config.yaml
n_layer: 12
n_head: 2
attn_scale: 0.35
tie_embeddings: false
extras: ["local attention windows", "shifted keys", "gated attention", "value embeddings", "hashed n-gram embeddings", "a smear gate", "an embedding shortcut", "skips across layers", "LayerScale", "capped logits"]
init_std_down: 0.0
batch_tokens: [8192, 16384]
Each number is 128 + 32 x the weight over its row's rms, rounded and kept within 0 to 255. Layers, rows and columns count from 0. The size above them is the row's rms in percent of the matrix's.

# layer 8 attention query, 64x64, rms 0.207, rows 0-31, columns 0-63
size [ 85  94  89  92 113 105  81 110  87  83  95  73 115  85  94  82 113  87  80 132  79  76 116 114  93  81  93 122  84  75 112  87]
[[159 131  65 112 183 151 129 183 162 149  36 149 145 136 127  73 154 138 103 138 151 103 117  80 139  44 172 152 111 142 185 158 121 131 131 136 186 119 126 160 168  91 131 139  86 155 129 118 107 124 106 155 125 127  94 180 132 147 147 124 106  83  92 116]
 [123 121  87 209 135 171 124 186 121  84 116 111 148 161 162  96  86 140 150 107 161 140  75 125 133 136 109 132  87 160 187 104 148 124 173  85 150 139 130  67 127  67 139 104  94 173 118 161 130 106 165 146 110 152  96 127  85 125 175 109 110 180  98  87]
 [173  49 110 111  72 106 143 132 119 149  89  88 126  90 195 102 128 151 135 161 120 147 172 157 163 151 113 117 163  69  77 135  96 105 146 199  80  83 146 145  81 158 114 137 155 127 144 154  84 134 116  99 116  97 120 120 154 133 149 169 128 156 153 182]
 [130  59  97 131  78 124 104 122 135 154 121  92 104 158 138  55 118 111  85 146 112 164 136  82 127 144 136 105 138 110 105 119 123  95  91 231 109 108 101 181 133 124 140 210 167 123 144 153 177  84 112 122 125  80 146 160 115 165  98 144  91 140 142 145]
 [148 183  70 127  89 144 118  93  92 246  73 140  99 175 133 152 135 148  80 115 119 165 113  81 153 161 106 125 140 136  90 135 152 109  87 106 149 156 156 156 147 124 111 148 149  79 105 125 132 119  91 147 100 164 148 135 126 156 104 151 104  99 155 190]
 [115  27 152  90  64  69  56 138 187 124 137  62 149 118 138  60 100 122 131 118 138 109 132 148 101 100 156 137  90 134 121 156 153 137 135 153 157 101 110 122 107 214 130 125 109 116  85 119 148 151 150 135 138 116 106 147 121  95 159 107 145 118 152  97]
 [164   0 170  62  96 116  81 126 157 119 137  49 128  75 153  58  97 108 135 179 113 121 132 148 123 133 133 101 135 124 114 118 110 119  80 116 146 144 127 149 132 169 155 156 162 123 135 135 137 173 148 149 131  90 133 111 124 121  98 149 120 117 157 139]
 [ 85 212 120 137 227 122 164  93  86 138 135 188 138 201  96 170 118 149 131 134 143 177 121 159 120 133  98 117 138 130 139 125  89  85 159 122  81 101 151 162 152 101 150 133 140  99 117 115  67 111 177 123 135 120 147  81 131 135 148 126  75 116 133 137]
 [142  88  91 123 145 115 101 110 137 125 104 237 212 121  98 120 182  90 150 124 185 163 121 126 108 149 112 180 125 150 136 128 147 146 144  75 138 153 148  81 125  83 142 142 153 143 132 131 123 100 149 154  68 121 140 150  95  99 179 115  97 165 180 109]
 [123 169 146  81 158  72  88  69 117 107 139 159 169 169 162  79  92 144 145  92 161 196 131 191 102 157 132 133 160  94 153 107 145 108 132 172  95 110 163  95  70 108  74  99 127 148 141  95 133 135 171  93 151 131 143 103 135 128 172 119 122 176  97 100]
 [163 102  68 101  69 166  84 137 151 161  42 125 108 130 143  42 123 118 127 132 107 139 153  49 118 112 148 131 104 128 123  91 101  96  83 146 161 131 143 117 114 120 113 186 144  84 143 140 159 106 105 160 118  99 174 148 117 129  86 108 110  83 132 168]
 [146 218 116 107 114 136  90  88  89 125 120 123 110  89 102 174  89 128 134 189 165 109 141 117 166 120 164 133 106 179 173 187 125 145 118 108 185 105 153 130 125 156  95 134  88 143 126 139 175 133 123 145 135 185  78  98 104 145  71  85 118  86 168 155]
 [129 159 134 173 159 153 158 163 101 104 148 229  97 192  91 144 122 140 101 109  93 139 152 126 118 145  85 131 121  75  98  89 121  91  83 146 104 142 145 184 148 124 173 142 194  96 143 158 120 114 145 159 116  83 132 168 168 169 127 159 137 177 127 110]
 [156 134 149  96 198 145 161  65 163 126 152 164 142 134 161 149 125 123 168 161 146 128 122 207 146  96 156 148 128 148 143 137 125 132 166  80 191 139 104  95 118 119 113  96  62 149 103 103  93 160 143  83 123 183  99  99 124  91 146  78 144  62 110 129]
 [125  53 123  88  74  79  58 125 150 168 106  96 120 128 166  68  73 112 122  95 121 123 163 137 142  77 124 136  86 106 111 111  94 139 126 165 146 105 128 110 117 167 148 113 142 125  98 130 134 115 134 152 141  55  85 103 156  91 187 158 155 167  73 112]
 [135  47 149  85  86 101  65 126 139 136 126  71 111  74 201  85  60 126 139 145 121 116 159 118 134 159 117 107 131  82 122 107 124 125 115 135 117 150 102  93 144 137 181 125 167 144 128 152 157 133 119 155 157 116  90 145 144 110 173 211 154 161 103 167]
 [117  25 179  93 145 147 108 127 144  80 129  89 191 106 104  92 129  89 156 150 117 148 157 156 143 115  76 130 133 153 140 135 106 118 139  61 105 143 118 138 114 146  88 186 100 105 156 129 118 113 174 123 127 104 169  59  90  80 119  83 104 118 138 153]
 [156  66 138  60 100 112 109  99 128 149 153  33 127 108 212 106  93 124 156 147 126 114  85 145 116 164 145  91 154 104 136 150 134 134 106 161 126 134  97 108 115 129 199 146 163 136 147 127 147 186 164 115 166 187 110 137 158 142 131 162  95 146 147 170]
 [113 214 113 115 113 105 141 112 120 107  94 131 130 151 158 131 102  74 130  86 147 109 199 135 114 109  93 143 153 168 157 119 111  60 134 133 162 103 149  94  85 106  99 113  90 159 116 125 109 164 141  85 164  90 164 109 123 130 167  63 156 180  56 117]
 [178 158 105 177  86 113 132 173 164 124 130 132  79 118 139 165 133 122 105 133 136 105 119 113  56 148 131 141 125 129  93 152 176 163 152 127 137 119 151 115 162 130 142 107 128 108 103 109 151 100  30 134 112 196 157 183 137 203  90 119 181  98 172 119]
 [102 253  99 168 159 104 168 117 101 144 104 180 144 130  39 159 129 131 111 138 154 146 154 148 158 115 145 126 117 151  92 133 113 142 149  90 207 136 166 149 141 156  95 128 125  96  87 116 112  99 126 129  76 150 114 133 116 120  90  91 113 100 132 127]
 [162 237 116 150 158 149 194  80  76 126 120 191 140 139 102 193 177  98 116 138 167 149 112 127 157 136 177 110 138 139 127  75 104 113 123 143 150 130 129 176 159 102  80 114 128 128 107 129 129 169 124 107  92 146 155 119  92 118  81 105  96 126 134 165]
 [ 67 149  87 146 185 105 151 160 115 108 136  83 138 112  91 129 100 156 129 119 114 148 136 177 125  58 115 124 135 174 178 157 104 133 138  76  89  90 165 136  83 158 162 158 120  99 136 124  74 164 201 113 103 128 100 109 159 164 107  85  85 132  81 148]
 [178 177 134 116  74  85 138 141 151 112  91 129 125 115 162 141 168 112 135 147 175  81 135 124  89  94 192 172  97 157 133 156 156 127 180 104 159  91  94  85 100 156 131  75 126 139  69 103 152 122 131  99 114 175 105 131 137 136 162 100 153  80 207 118]
 [106  85 139 137 163 173 112 152  63 119 163 125 129 144 126 141  88 135 156 163  64 164 101 143 160 172  76  92 168  82 144 150 112 134 112  98  81 162 138 170 193  98 133 192 134 134 190 111 121 134 144 139 144 142 134 143 111 131  81 166  92 155  74 163]
 [125  50  88  59 153 148  95 129 139 111 119  98 122  79 176  66  50 124 195 113  74 123 123 138 134 101 118 120 138  92 121 144  95 171 146 104 101 140 111  76 108 173 172 165 115 113 160 114 138 134 125 110 144  97 131 133 173 116 167 132 174 142  86 135]
 [ 72 164  80 168 166 116 103 155 113 115  91 203 140 149  40 146 141 151  97 140 151 163 172 116 148  76 137 188  93 137 148 105 130 165 143  95 107 153 152 118 152 185 137 110 114  83 111 139 110  62 129 141 102 152 101 175 100 122 127 153 147 152 110 110]
 [ 94 141 116  98 159 148  88 174 110 152  87 152 122 161  84 100  85 138 162 183  67 145 141 152 138 116  84 173 137 121 115 158 113 134 125  82  82 134 112 116 161 124 116 134 129  50 140 109  96  65 137 170 137 115  83 150  98  66 143 148 147  95  72  79]
 [139 230 103  98 113  94 153  63 108  95 155 146 123 116 142 169 133  93  51 107 169 113 129 120 107 166 149 153 205 138 154 145 122  89 153 107 159 156 123 112 130 103 161 112 153 112  94 119 147 165 106 125 148 196 106 174 155 145 145 124 121 109  75 132]
 [107 255  97 154 139 104 191 113 104 155 130 174 154 191  42 156 158 151 123 109 123 144 104 115 166 100 135 140 116 157 121 116 112 146 110 123 160  98 152 150  95 131  97 127 111 156  92 121 109 145 151 140 107 142 117 131 121 153 108  72 115 106 128  99]
 [ 77 198 121 103 111  45 111 143  75 156 144 176 143 188 118 108 108 132 161 145 136 141 129 174 117 108 134 119 112 115 110 134 122 103 144 109  95 141 110 120 162 170 148 130 178 106  44 114 116  94 160 156 101 112  77 126 129 112 158 182 180 114 169 170]
 [102 202 150 207 150 134 164 210  72 107 151 179 132 171  79 137 124 153 134 150 148 167 127 108 163 124 166 117 110 146 130  89 130 165  84 128 109 115 140 160  82 165 121 124 138 128 108 152 104 133 177 193 104 134  73 118 133 136 101 111 121 181 122 135]]
# layer 8 attention key, 64x64, rms 0.218, rows 0-31, columns 0-63
size [ 66  75  83  91  89  96 105  79  60  63  88  89  77 104 121 112 124  95 101  82 113 140  96  68  63  97  93 124  95 111 113 111]
[[159  93 120 120 109 109 116  72  85 118 170 107 149  74 166 116  80 152 128 106 112 106 115 146 114 157 116 148 169 124 139 154 106 156 138 141 102  99 121  68  86 114 156 112 136 116 138 151 104  71 101 166 238  76  86 108  90  87 147 103 158 175 108 141]
 [124 111 141  72  88 128  81 156  81 158 123  85 119 143 128 145 180  87 129 213 154 117 131 103 105  90 150 137 178 119  84 179 143 103 114 152 106 153 102 165 148 159 157 186  96  70 147 115 144 115  95 119 151  72 134 133 171 155  71 153 126  94 142 158]
 [128 114 131 147 148 131 146 126 186 137 144 109 167 142 100 114 173 134 147  53 107 122 105 187 184  42 121 130  96 150 111 120 119 157  87 112 195 130 147 115 186 114  48 101  90 130 115 101 175 121 133 162 162 105 166 140 121  95  85  96 147 133 110 134]
 [113 115 196 107 150 142 147 144 104 105 124 113 117  80 164 131 125  93 104 160 119 154 109  98  69 141  87 106 177 151 118 166 157  95 125 139  60 101 133 110  48 135 154 153 132  88 148 134  91 108 143 133  74  75 117 166 120 158  53 136 109  65 113 106]
 [140 151 135 164 119 179 162 112  76 139 107 129 102  74 144 192 151  69 111 160 131 162 168 109 131 215 122 136 163 127 159 156 140 119 149 127  89 152  96 131 114 143 145 168 130 158 160 115 163 134  47  83  99 157 126 115 151 170  97 159 148  60 123 128]
 [ 83 190 144 130 116  65 118 135 107 195 107  82 138 163  71  91  87 164 124  84 133  80 125 128 166 119 163 149  92 124 146 125  90 159 150 158 155 121  95 115 124 143 105 106 131 155  63 161 123 156 126 153 173 188 112 113 109 118 119 115 146 181 198 146]
 [ 90 172 116 126 151 136 146 146  99 145  97 135 197 157 128 127  65 126 155 165 195 107 104 170 111 161 147 149 160 125 128 139 106 202 166 160 125 129  47 147 111 161 119 169 157 164 148  91 173 124 108  97  95 130  97 133 113 102 104 111 191  96 162 106]
 [135  90 129  97 141 197 111 144 141  82 140 108  93  88 153 135 118 102 202 151  87 145  42 140 128  92 147 102 135 145 120 116 164 107 114 135  90 144 146 166 107  39 106 109 118  67 145 122 150 109 169  93 156 107 116 174 142 100 139 134  81 113  82 111]
 [ 69 131 179 143 107  94 143 120 113 159 152  92 113 144 161 130 127 180 131 177 151  87 149 125  99  59 194 111 189 110 125 144 139 124  96  78 141  79 135 166 136 128 163 153 138  78 128 104 162  77 117 131 143  61 132 131 152 180  93 175 100 104 133 156]
 [149  82 142  77 123 147  86 135 162 187  80 167  85 148  72  77  99 150 123 119 146 145 153  60 115 163 121 119 104 115 110 141 113 104 160 157  85 133  81  98 140 134 138 102 125 144 128 173 138  53 131 174  72 150 150 140  78 115  99 107  82 139  94  94]
 [126  94 158  95  91 157 180 137  72 143 121  70 142  68 177 157 208 117 113 160 142  88 121 120 159 137 118 125 145 149 168 214 153 128 128  58  94 149 111 127 114  94 167 155 105 108 152 150 124 135 188 116  91 137 115 133 111 127  89 160 144 103 115 102]
 [130 170  97 169 180 133  84  67 106 147 109  88 106 196 115 159 110 141  92  51 123 149 160 133 104 134  92 129 128  67 131 132  86 114 140 107 127 150 176 132 172 100 163 110 150 144 129 112  60  91 140 124 114 129 101 145 130 135 179 182 110 161 106  69]
 [157  99 139 117 139 138 177 132 161  67 234 120  81 106 168  91 116 147 133 115  96 167  99 116  72 103 121 118 122 130  90 104 147 117 125 170 108 107 179 149  85 127 139 159 131  50 130 121 150  85  92  90 151  86 151 167 109 154 144 131  82 103 139 116]
 [148 185 123 151  78  37 141 198 137 178 146 125 117 197 106 135 113 157 105  89 145 145 124 141 108 135 159 139 133 145 120 187 131 142 119 147 159  99 141 117  72 167 142  92 118 128  43  80 132 149 117 156 146 116 110 147 114 113 136 112  95  70 165 151]
 [125 194 176  70  49  79 127 175 131 162 127 141 116 146 119 103 117 162 135 134 136 133 141 123  91 121 176 158  56 152 111 100 101 108 145 206 161  95 135 126 105 166 160 121 128 117  73 110 178 176 100 127 168 139 148 150  89 123 115 128 119  91 162 130]
 [143  96 126  58 116 131 114 120 108 125 108  83  95  90 149  97 123 139 145 129 120 102 195 130  93 110 133 130  78  65  87 112  71  79 107 134 125 152 162 116 199 145 201 128 152 122 126 131 121 150 187 121 145  88 118 129 181  98 150 197 137 137  84 111]
 [ 80 176 143 146 122 181  86 171  83 172  67 116 145 102 104 163  77  84 127 166 160 191 122 141 147 153 143 160 173 173 191 166 107 151 141 132 131 141 121 145 106 149 113 132 146 151 154  64 171  69 113 131 124 106  96 133 143 132  92 116 161  90 134 104]
 [117 101 112  83 135 151 133 147 118 117 179  53 179 127 190 115 128 145 135 132 189  73 137 150  99 108 183 111 111  91 117 118 152 106 153 126 133 147  96  87  85 131 201 164 165 140 151 120 139 174 132  72 161 100  77 136 187 113 164 161 143 110 148 114]
 [111 153 129  73  95 106 118 110 149 120 122 134  95  56 146 116 182 110 144 122  77 128 155 112 124 110 141 137 141 174 176 105 144  75 141 124 120  87 146  81  72  98 124  82  98 135  66 143 105 169  98 108 180 183 181 134 131 124 127 141  84 160  55 143]
 [122 136 119 126 114  65 169 165 135 139 153 104  99 181 133  98 104 160  95  98 102  65 154 134 118 168  60 145 132 115 128 150 167 141 147  85  89  78 125 141 147 162 112 139  91 102 114 171  86 137  66 155 138 188 171 193  97 170 141 122 165 120 162 139]
 [156  54 149 140 165 107  98 149 131  98 144 148 196 103  88 125 125 176 105  76 124 176  54  95 151 166 117  67 111 164 122 133 186 144 130 142 120 120 151 153 144 119  53 140 143 112 108 150 108 127 142 156  71 102 143 108 125 150  57 112 149 142 145 140]
 [130  75 121 196 207 151 121  86 112  99 110 204 151 139 116 167 134 139 137 156 156 175 102 124 132 163 138  76 137 120 139  79 117 125 114 140 127 155  88 179 160  94  80 177 142 161 164 146 124 129 113 129  61 113 118  83 146 144  89 138 147 174 133 168]
 [ 83 112 111 110 129 130 111 167 139  77 148  10 170  73 172 128 126 128 173 136 104 113 102 133 159  91 163 135 157 156 154 127 135 183 112 117 108 110 148 118  89  68 147 149 146  82 122 128 124  91 184  92 132 148  83 163 143 130 162 122 153 162  92 106]
 [ 94 142 147 166 129  59 161 152 120 179 135 101  98 164 114 157 154 119 138 115 111 119 127 144 147 203 103 104 159 130 142 171 122  60 130 133  87 124 139 141 173 150 118 100 112 119  75 187 111 175 133 175 108 222 168 123 119 145 106 145 150 136 151 181]
 [134  82 122  67 137 205 108 142 128  89 146 125 138  85 185  97  99 146 143 144 140 105 144 139 130  50 141 163  88 119 115 103 143 165 140  80 159 145 137 125  91 102 145 158 152 123 201  72 126  61 157  99 125  76 100 126 139  81 160 125 121 105 135  97]
 [ 75  75 116 114 123 166  81 137 119 115 121  64 168  59 118  80  55  86 135 121  89 130 162 125 176  98 107 156 122 124 119 136  84 130 114 162 120 115 125  85 139 126 189 176 139 125 146  71 119  94  93 109 157 143  82 116 132  99 123  81 143 138 112  73]
 [183  97 137 102 109  81  84 174 139 128 121 108  96 108 109  86 115 119 108 126  79  92 100 133 153  71 108 146  70 120  87 150 105 209  73 101 119 141 159 110 169 179 107 109 115 101 127 174 141  97 190 145 128 112 148 167  87 131 135  80 175 156 124 130]
 [125 127 160  75  95  95  87 159 180 112 119 118 101  99 128  96 123 120 151 147 124  81 159 141 131  44  84 157  82 129  86 139 104 127 111 105 130  79 165 124 109 126 139 117 103  69 103  96 109  56 164 136 187 129 106 119 107  94 134 120 132  47 165 101]
 [163 130  91  52 132 125 108 148 132  77 195 100 150  82 157  59 141 144 123  82 113  93 136 149 129 105  98 123  66 130 142 126 178 110 152 126 117  81 139 109 122 156 132  66 100 106  91 152 145 146 130  55 140 160 181 163 165 121 149 151 147 141 108  84]
 [137  90 153 176 155 122 153 148 150 132 224 146 148 123 113 135 135 160 116 111 146 167  53  87 189  81 120  72 130 149 136 150 169 143 154 153 144  73 150 131 122  86  62 132 112 125 128 179 113 135 118 120 144 177 134  95 137 173  78 133  98 159 128 163]
 [133 115 175 140 111  72 156 193  88 152 154 183  89 116 127 116 110 150 173 148 143 128 100 112 109 105  85 116  62 139  97 144 141  84 103 178 104 118 165 151 193 152 160 119 131  78 116 129 120 143 169 157 166 176 137 140 132 147  79 169 133 102 149 199]
 [111 113 116 188 167 113 180 143 108 120 136 142 104 149 139 159 106 148 165 137 148 155  83 130 176 107 143  85 131 112  70 121  93 133  71 106 155 130 182 177 121 119  88 146 145 140 175 171  87 125 194 158  81 141  90  98 131 153 124 122 140 208  70 144]]
# layer 8 attention value, 64x64, rms 0.227, rows 0-20, columns 0-63
size [ 88  67  93  74  88 105  78  77  78  81  92  88 112  81  93  92  72  75  87  82  95]
[[136  37 172  93 183 111 131 167 200 103 194 162 140 191 154 107  86 174  96 109 117 145 122 154 131 165 114 112 131 138 125 101 143 104 131 126 146  91 146 121 190 138 118 138 110  98 126 203  69 105 122 163 155 135 153 160 107 131 122 134 106 121 131 158]
 [125 231  91 132 143 118 125 139  89 101  97 131  90  88 157 122 100 150 164 116 132 119 208 136  76 149 132 188  94  92 110 112  83 101 213 164 147 112 116 108 120 148 136 112 143 154 112  99 102 137 163 116 144 105 138 136 151 127 194 176 153 125 112 107]
 [203 136 113 116 112 140 127  51 142 156  78 191 106 168 112 121 151 133 100 127 113  88 102 101 152 129 137 131 110 139 129 105 105 120  83 144 194 192 163 131 127 107 101 128 138 121 141 102 205 121 138  69 138 160 199 125  72 137 106  97  90 115 113 112]
 [137   6 175 118 129 139 142 119 180 116 206 106 128 182 108 114  98 136 113 125 102 100  70 119 194 143 116  83 141 147 125 175 142 137  88 141 109 111 171 150 167 131 111 166 117 107 139 197 126 148 126 111 126 146 146 135  98 118  85 124 101 141 116 128]
 [170  44 149 120 205 150 125 157 153 105 185 186 138 131 103 142 179 126 111 140 130 165  65 123 106 160 112  62 155 135 121 107 179 104  75  94  88 131 111 151 141  98  92 147 103  83 153 121 147 130  89 155 121 129 181 136 136 106  97 124 137 121 148 161]
 [124 125  99  86  95 146 128  57 127 111  80 123 135  90  94 128 171  94 161 167  49 136 114 126 142  99 156 100 133 129 109 137  71 185  89 137 180 157 131 132  99 184 101 118  97 121 130  59 148 191  72 101 110 116 147 124 121  75 123 124 116 151  94 127]
 [ 85 245  94 160  84  92 102 100  89 180  75 132 144 134 144 121 124 138 115 120 153 104 208 138 112 131 115 178 104 106 139 106  98 146 154 131 179 163 123  95 125 134 153 104 163 191 118 116 125 125 182 118 130 141  67 105 126 146 161 132 124 125 142 131]
 [156 216  95 177  78 120 155 168  92 137  61 134 108 132 156 144 150 171  88 124 140 112 150 100 102  87 124 173  88 143 154  77 116 193  87 132 177 160 120 131 111 130 145 103 151 170 141  92 151 105 123 131 136 148  62 145 111 149 146  90 114 148 171 105]
 [107  23 137 122 202 123 107 129 122 109 189 195 143 163 102 115 159  83 168 138 110 146  41 140 111 154 125  59 117 127 129 149 141  92 133 100  68 108 110 144 131 129  92 137 114  89 142 156 143 150 138 131 120 126 160 145 153 107 131 115 156 143 139 175]
 [125 255 112 137  79 116 132  97  98 182  54  87 117 120 141 136  99 139 117 127 139  98 192 133 107 121 152 176  92 122 135 108  92 161 137 165 189 144 138 132 125 138 161 100 154 178 115  96 154 145 142 101 155 154 115 132 110 133 145 124 108 120 125  89]
 [ 91 140 151  94 168 118 117 144 135  65 116 136 167  82 136 103  97 102 147 146 174 205 134 140  68 143  97 147 159 129 165 101 130 118 218 135 106  91 124 129  90 120 101 137 139  82 125 184  62  89 191 148 141 143 116 119 112 118 149 102 135 114  87 156]
 [181 213  99 130  93 164 160 111  90 120  66 144 137 119 147 166 183 151 123 152 142 114 129  92 114  95 136 114 155 124 115 126 154 155  62 125 129 168 115 137  85 113 139 103 141 153 133   1 171 131  77 139 130 106 120 107 143 102 126 151 123 105 118 130]
 [ 81 103 177 129 104 130 139 187 151  93 160  53 187 149 157 114 140 112  69 126 140 126 168 116 143 118  90 176 146 152 194  94 136 150 118 136 156 133 124 144 160 132 166 151 119 149 102 159  40 101 126 121 147 134  68 103  97  91 134  89 114 163  95 140]
 [ 85 125 120 120 165 104  92  92 130 147  89 135 129 126 113 134  74  91 153 141  99 207 133 191  96 167 156 116 133 105  99 121 120  91 210 132  71  93  57 127 103 128 142 107 146 108 147 133 120 117 159 121 115 103 119 142 184 137 191 158 146 115 193 150]
 [ 65 141 118 118 158 115 119 180  99  69  91 137 154  81 136 134 139 129 140 125 139 197 165 147 112 112 113 113 123 119 151 126 136 172 151 104 124 119  96  82 121 146 146 105 131 128 123 109  54 133 140 202  80 123  16 128 167 121 168 157 155 144 155 153]
 [175  83 148 135 126 176 160 144 165  83 187 124 132 140 138 113 182  99 138 190 130 123  67 103  82 148 119 142 145 156 157 109 188 159  87 117  87 120  70 164  68 112  78 138  86 137 142 145 141  96 112 123 175  91 145 122 111  76 103  82 122 126 122 129]
 [109 217  93 153  90  94 105 144  86 164  87 100  99  97 134 115 104 133 153 135 163 112 152 148 121 108 122 183  85  80 113 142  79 115 194 150 102 108 118 117  89 153 177 111 172 184 104 137 128 114 191 140 130 126  95 117 148 170 188 149 143 121 151  98]
 [115 166  89 151 111 122 159 190  58  73 132 119  71  64 146 123 136 136 186 103 145 113 104 104 121 127 122 184  69 115 145 172 129 113 190 145  81 106 146 133 114 140 144 107 158 170  94 132 107 146 191 151 150 131 123 190 135 157 146 167 129 162 128 100]
 [104 218  94 140  91 100 107  92  95 181  51 115 114 124 129 132  69 148 121 103 108 126 202 158 123 105 148 160 102 107 104 124  68 159 173 159 185 121 126 110 118 137 158  95 155 160 116 107 102 123 143 123  99 128  73 132 141 169 176 144 130 125 127  94]
 [143 177  92 169  72 121 147 186 115 157 108  96  89 121 147 145 110 212 101  82 133  94 138 106 129 116 108 200 100 105 120 117 131 145 161 153 134 123 123  95 137 134 191  99 138 157 125 145 123  80 159 136 120 135  63 171 133 191 129 146 120 129 144  52]
 [129 112 135 163  95 130 124 113 139 184 148 106 138 202 114 119  94 142  61  88 125  47 122 114 185 115 128 164 124 133 117 103  75 124  46 144 181 175 165 165 191 130 163 137 152 145 133 138 137 128 112  83 140 116 171  87  83 121 140 123 125 154 129 121]]
# layer 8 attention output (transposed), 64x64, rms 0.144, rows 0-19, columns 0-63
size [ 90  56  88  64  64 111  60  70  64  59  88 100 118  86  94  95  59  70  59  71]
[[137  52 119  66 181 124 134  69 149 119 113  67 134 107 163  87 137 117 102  67  66 150 111  70 128 186  79 112 157 130 142 129 148 115 107 159  79 147 181 141  77  87 161 113 122 143 134 129  99 112  95 132 137  99 145 132 132 108 128 127 121 178  84 128]
 [120 226  64 110 160  98 111 103  58 157 111 172  98 150  45 117 157 145 118  67  88 142 149  95 111 140 101 146 131 114 164  92 125 131 126 124 115 144 144 115  67 125 139  73 130 104 125 102 128  61 115 123 133 104 161 120 123 151 156 104 164 157 134 130]
 [100 126 189 189 146  98 107 127 132 134 181  68 162 128 154 153  48 138 171 101 143  98  90 139 144 106 129  61 112 108 115 132 151 127 162 132 172 164 117 130 123 158 121 131 157 154 164 163  72 182 186  87 104 118 159 133 175 125 153 133 109 106 172 149]
 [117  22 161 112 122 178 123 126 203 120 142  74 152 101 207  93 112  79 116 145 135 104 138 135 122 120 134  86 142 135 104 109 156 138  71 147 130 100 162 147 177 124 151 199 143 127 158 146 139 135 105 106 118 125 113 142 179 142  90 162  90 139 112 152]
 [115  11 186 118 117 107 154 183 177  39 167  91 122  85 149 112 123 140 160 134 132 167 124 135 127 123 113 148 108  86 119 133 119 113 151 123 119 128 105 114  81 150 108 173 147 142 131 149  86 155 173 151 160 126 128  59  88 123 154 114 130 153 118 107]
 [108 106 127 147 114 159 111 159 138 138 138 141 115  96 169 148 100 135 164 173 152 105  80 140 127  73 110 185 112  74  82 154 136 146 170 111 180 175 109 125 146 162 174 100 123 144 195 115 169  99 157 104 109 119 156 198 171 123 150 185 151  88 178 154]
 [124 255  87 159 177 144 106  95  67 207  95 133 117 175  89 212 144 137 138 130 138 134 136  95 146 119 127  97 109 136 140 177 131 137 155 107 121 146 113 120 145 138  99  69 120 132  83 112 131 134 111 137 118 130  89 138 134 111 130 132 135 109 106 111]
 [146 213 145 190  78  67  87 105 100 185 114  94 135 127 155 147 117 151 149 121 144 145  87 152 195 160 118 102 164 115 133 170  94 100 176 104 167 161 117 147 133 103 109  71 142 155 102 146 130 180 135 139  89 134 145 139 101 143  94 134 137  70 116 157]
 [122  24 141  98 129 162 143 160 192  72 147 151 136  85 132  98 151 122 162 116 179 157 153 106 107  89  79 156 128  79 131  70 185 100 141 148  77 118  94 139 118 126 101 178 136 116 127 119 107 110 137 126 126 124 113  61 142 137 192 136 150 130 114 133]
 [117 255  88 163 137  97 105 103  64 206 103 139  96 164 110 179  95 146 102 118 140 121 117 154 143 120 118  98 130 139 118 167 104 124 155 123 186 161 125 133 147 152 144  41 137 135 133 150 142 138 139 104  93 120 114 178 146 112 113 125 119 132 147 132]
 [167 126  49 108 151 116 133 156  82 119 163 154 114 150  68  98 193 174  97  57  78 142 121 103 141 156 139 141 119 148 151 110 179 106 102 116  73 125 138 138 113 111 128 103 144 108  63  82 134 118 126 155 141  96 134  93 131  82 136 104 148 134 207 112]
 [158 145 157 190  86  88 158 192 149  81 131 103  89 118 122 139 128 136 158 161 140 131 113 139 136 117 179 130  96 113 103 137  67 112 192  91 191 132  89 113  83 167 102 123  89 146 182 177 127 156 186 142 130 150 162 144  79 157 118 125 138  85 147 105]
 [176 130  75 132 147 132  87 119  94 203  96  78 141 146 151 150 155 148  76 131  79 117 128 131 155 182 120 108 166 195  99 200 108 150  81 102  83 123 116 122 165 106 149 121 140 110  70 120 166 109  98 157 142 103 122 185 109 125  73 131 110 112 132 118]
 [111 139  92  52 168 158 163  84 136  79 124 209 134 106  62  94 157 162 120 125 110 154 143  87 106  83  99 166 126 140 197  85 172  78 176 152  94 113 101 145 106 128 102 114 132 135 119  74 133  98 137 126 121 139 134 131  79 120 165  91 141 138 122 124]
 [167 137 107 103 127 148 169 150 127 111 114 184 112 105 137 161 235 138 143 116 106 160 128  75 158 141 118 202 110 117 150 125 110  86 126  81  93 124 116 134  91 102 138 102 104 136  99  48 162 118  76 191 141 139 115 108  83 138 105 158 160 107 101 118]
 [141  62  82 141  52  77  66 137 144 128 110  73 121 129 111  48 114 161 122 110 114 132 108 178 186 120 150 146 143 145 123 136 101 129 127 135 141 107 149 124 160 132  66 144 129  98  85 166 145 101 196 126 117 110 153 142  94 135 123  99 141  85 189 145]
 [115 248  64 108 138 135 134  91  67 181  68 202 132 155  67 145 137 133 108 105 156 122 170 130 111 124 118 115 133 157 143  87 131 146 119 124 106 101 147 151 141  80  91 111 113  99 100 106 130  90  96 119 104 173 108 116 150 133 125  91 146 132 104 136]
 [146 200 102 126  82 114 124 141 102 154  69 165 114 154 113  83 140 122 114  85 158 107 168 139 138 149  92 159 170 121 142  44 108 117  94 129 103  87 171 139 128  51 131 103 113  84 109 126 130  80  92 148 109 100 157  85 165 178 116 129 137 118  94 176]
 [113 255  74 133 162 151 130  55  67 173 111 180 128 128 107 189 146  97 117 119 140 121 132 114 138 100 106 137 137 149 138 139 143 127 149 114 151 173 129 136 120 129 153  65 112 168 141  71 160 123  79 102 103 151 128 164 149 100 128 123 149 120 104 124]
 [117 232 128 132  86 109 112  52 103 148  85 136 132 155 138 144 118  84 115 115 115 121 131 150 178 175 119 122 165 166 145 111  83 144 109 136 155  90 194 158 117  42 116 120 106 149 101 124 115 135  94 132 130 127 158 124  99 152  80 114 104 107  67 151]]